Weights of a small GPT-style language model, trained from scratch on English Wikipedia.
Architecture: LayerNorm before each block, learned positions, tied embeddings.
Each number is 128 + 24 x the weight over its row's rms, rounded and kept within 0 to 255. Layers, rows and columns count from 0. The size above them is the row's rms in percent of the matrix's.

# layer 3 attention query, 128x128, rms 0.0608, rows 51-56, columns 0-127
size [147 189 123 123 111 105]
[[102 151 146 126 131 112 108 122 138 147 139 136 100  99 124 102 132 124 137 101 111 154 149 164 131 117 143 122 126 142 121 160  85 171 188 166 110 170 141 115 149 152  96 118 161 154 168 150 179 148  90 149 101 122 117  94 136 149 107 169  91 133 117 139 131  97 146 144 105 160 110 108 165 129 111 144  95 121 117 113 120 153 156 124 126 113  97 104 112 111 112  86  93 115 101 161 165 134 184  91 145  96 101 145 145  98 142 140 131 139  97 117 116 158 131 103 157 149 116 146 123 100 135 122  73 116 138 137]
 [145 147 126 128  92 135 143 103 133  78 129 110 143 162 124 136 108 128 149 162 184 150 117 105 128 137 110 130 117 105 131 133 113 151  88 126 165 137 150 153 115 116 169 126 117  92 115 121  80  85 140 116  99 116 116 156 128 143 162 141 111 128 155 148 141 123 141 127 176 129 115 139 112 133 133 103 145  63 109 144 155 114  80 131 100 188 102 135 125 108 133 135 162  99 152 129 106 115 107 102 153 124 157  98 133  95 105 138 152 139 135 119 146 110 181 161 128 104 169 160 109  90  95 157 177 115 116 137]
 [115 163 163 141 130 145  99 154 154 117 119 176 104 152 144 149 148 117 154 144 120 122 139 128  99 170 139 142 123 151 140 100 156  98 148 150 121 118 166 103  96 133  82 133 120 155 109 152 181 146  96 118 156 111 105 122 151 142 126  98 130 136 127 119 155 112  97  96 123  97 154 106 116 166 137 138 109 139 135 157 128 132 130 123 111  92 168 119  90  82 124 127 104 138 120 115 124 140 187 173 107 110  70 154  95 151 123 108 101 131 107 131 168 144 105 110  76 122  89 106  88 153 129 117 142 135 124 154]
 [122 118 101 142 129 155 153 119 128 129 171 100 130 105  73 126 104 138 106 138 108 139 104 190 151 113 123  86  96 142 151 116  96 169 120 118 107 202  90 124 107 120  98 112 145 126 112 148  93 105 126 163  79 130 148 156 120 106 117 115 132 154 117 152  93 155 170 157 149 165 114 146 131 102  98  86  93 101 135 119 142 150 120 176 127 107  96 135 155 120 108 120 172 121 150 122 117 121 158 132 106 111 143 130 153 144 121 147 133 161 119 138 101 144 112  91 126 127 113 149 173 132 146 131 108 159 143 136]
 [ 95 113 140 124 139  88 118 169 137 161 163 162 100  97 109  98 111 105 123  69 119 122 114 145 134 116 110  95 175 122 157 135 159 128 159 110  93 120 161 101 164 128 117  92 153 183 122 160 144 168 115 151 128 124 137  85 156 102 130 119 131 115 118 147 146 157 155 181 128 141 121  98 119 138 135 123 150  95 137  93 164 132 135 141 160 134 126 112  71 151 125 103 129 118 139 158 155 159 137 122 124 123 150  94 157 141 121 121 138 131 129 118 141 134  76 112 138 139 113 138 128 161 181 125  95 171 131 139]
 [128 121 149 122  89 134 144 112 108 133 139 121 160 110  90  74 156 142 123 125 162 153 121 113 158 139 125 100 122 123 172 143 123 172 104 142 137 154 146 113  68 114 123 163 146 119 146 107 144  60 126 104 138 124 106 142 126 154 131 136 150 194 102 163 121 115 145 119 144 120 139 103 164  90  92 123 104 117 117 130 136 123  98 113 113 122 118 142 119 101 100 173 150 116 128 157 149 130 115 135 155  76 143 167 182 119 105 127 116 126 121 131 161 111 147 113 104 116 124 174 123 157 117 171 120 168 154 156]]
# layer 3 attention key, 128x128, rms 0.0565, rows 51-55, columns 0-127
size [129 149 106 101 105]
[[160  96 143  74  93 125 116 133 122 135 143 103  69 114 119 118  99 143 147  92 154 158 142 153 109 150 100 157 144 128 136 139 149  89 115 145 111 114 116 119 123 123 131 130 145  98 104 127  57  94 157  80 121 117 150 112 143 166 171 143 145 160 146 118 131  82 173 150 128 113 158 119 154 152  77 112 122  98 119 131 153 138 130 112 136 179 138 152 115  84  93 105 162 110 112 143 119 130 131 176 153 137 101 122 153 151 143 168 108 127 128 118 131 133 114 129 113 109 130 139 130 173 104 113 116 164 132 136]
 [117 127 112 154 113 146 149 133 105 106  98 130 185 143 166 129 108 114 135 150  91 116 127  80 117 136 160 130 139  98  93 156 147  99 127 157 128 103  84 146 112 128  89 127 125 150 140  99 152 186 145 101 182 128 109 112 155 126 115 119 159 122 157  78 133 151  75  91 126  99 158  98 125 114 142 122 138 161 141 135 151 123 126 106 112 127 143 125 145 137 107 118 100 132 142 124 121 115 130 143 121 152  59 124  96 115 158  89 120 113 151 139 163 130 160 160 117 136 166  82 146 126  91 108 153 118 147 108]
 [ 82  72  91 160 137 121 116 146 146 178 129 108 131 135 104  98 147 148 106  98 132 133 134 122 165 141 165 147 110 138 115 121 119 177 137 127 104 122 158 121 130 139 138 123 164 153 129 137 135 124 162 159 133 159 149 111 158 133  91 112 125 145 120 152  91 131 113  83 127 135 120 139 148  82 125 159 125 124 154  83  99 119 153 150 136 119 132 131 129 114  93 136  76 106 126 121 148 141 125 127  61 150 168  99  99 118 129 123 129 145 133 165  91 191 127  76 166 111 109 149 141  91 138 159 138 122 135 121]
 [151 150 145 112 117 156 122 122 124 112  91  97 144  98  97 123  97  88 125 137 125 169 149  93 137 118 107 138 145 120 112 139 113 153  92 129 152 125 105 123 125 151 124 118 127  71 163 135  89  96 146 122 115 162 105  59 149 155 142  96 126 131  83 162 162 103 162 160 130 162 160  87  87 136 127 147 143 150 123 145 118 149  94  96 139 110 133 117 157 111 123 138 117 126 151 121 116 133 135 149 108 111 166 108 141  99 155 158 179 136 144  82 132  92 118 133 144 153 113 158 151 144 130 105 131 153  97  84]
 [114 140 155  80 139 111 134 145 149 134 134 120  75 103 126 145 129 144 123 155 140 108 130 147 140 127 122 112 114 105 150 133  84 199  91 161 129 136 123 134 120 107 161 130 124 136 103 166 105 105 126 129  77 105 147 187 115 121 109 116 159 149 127 170 113 103 130 150 141 157 108 175 141 158  87 114 109 122  94 104 116 149 141 153 118 158  99 118 142 118 125 149 140 102 174 134  98 130  99 116 143 142 125 143 123 131 124 115 134 138  96  92 126  98 147 105 145  98 169 173 181  73 151 144 107 107 119 135]]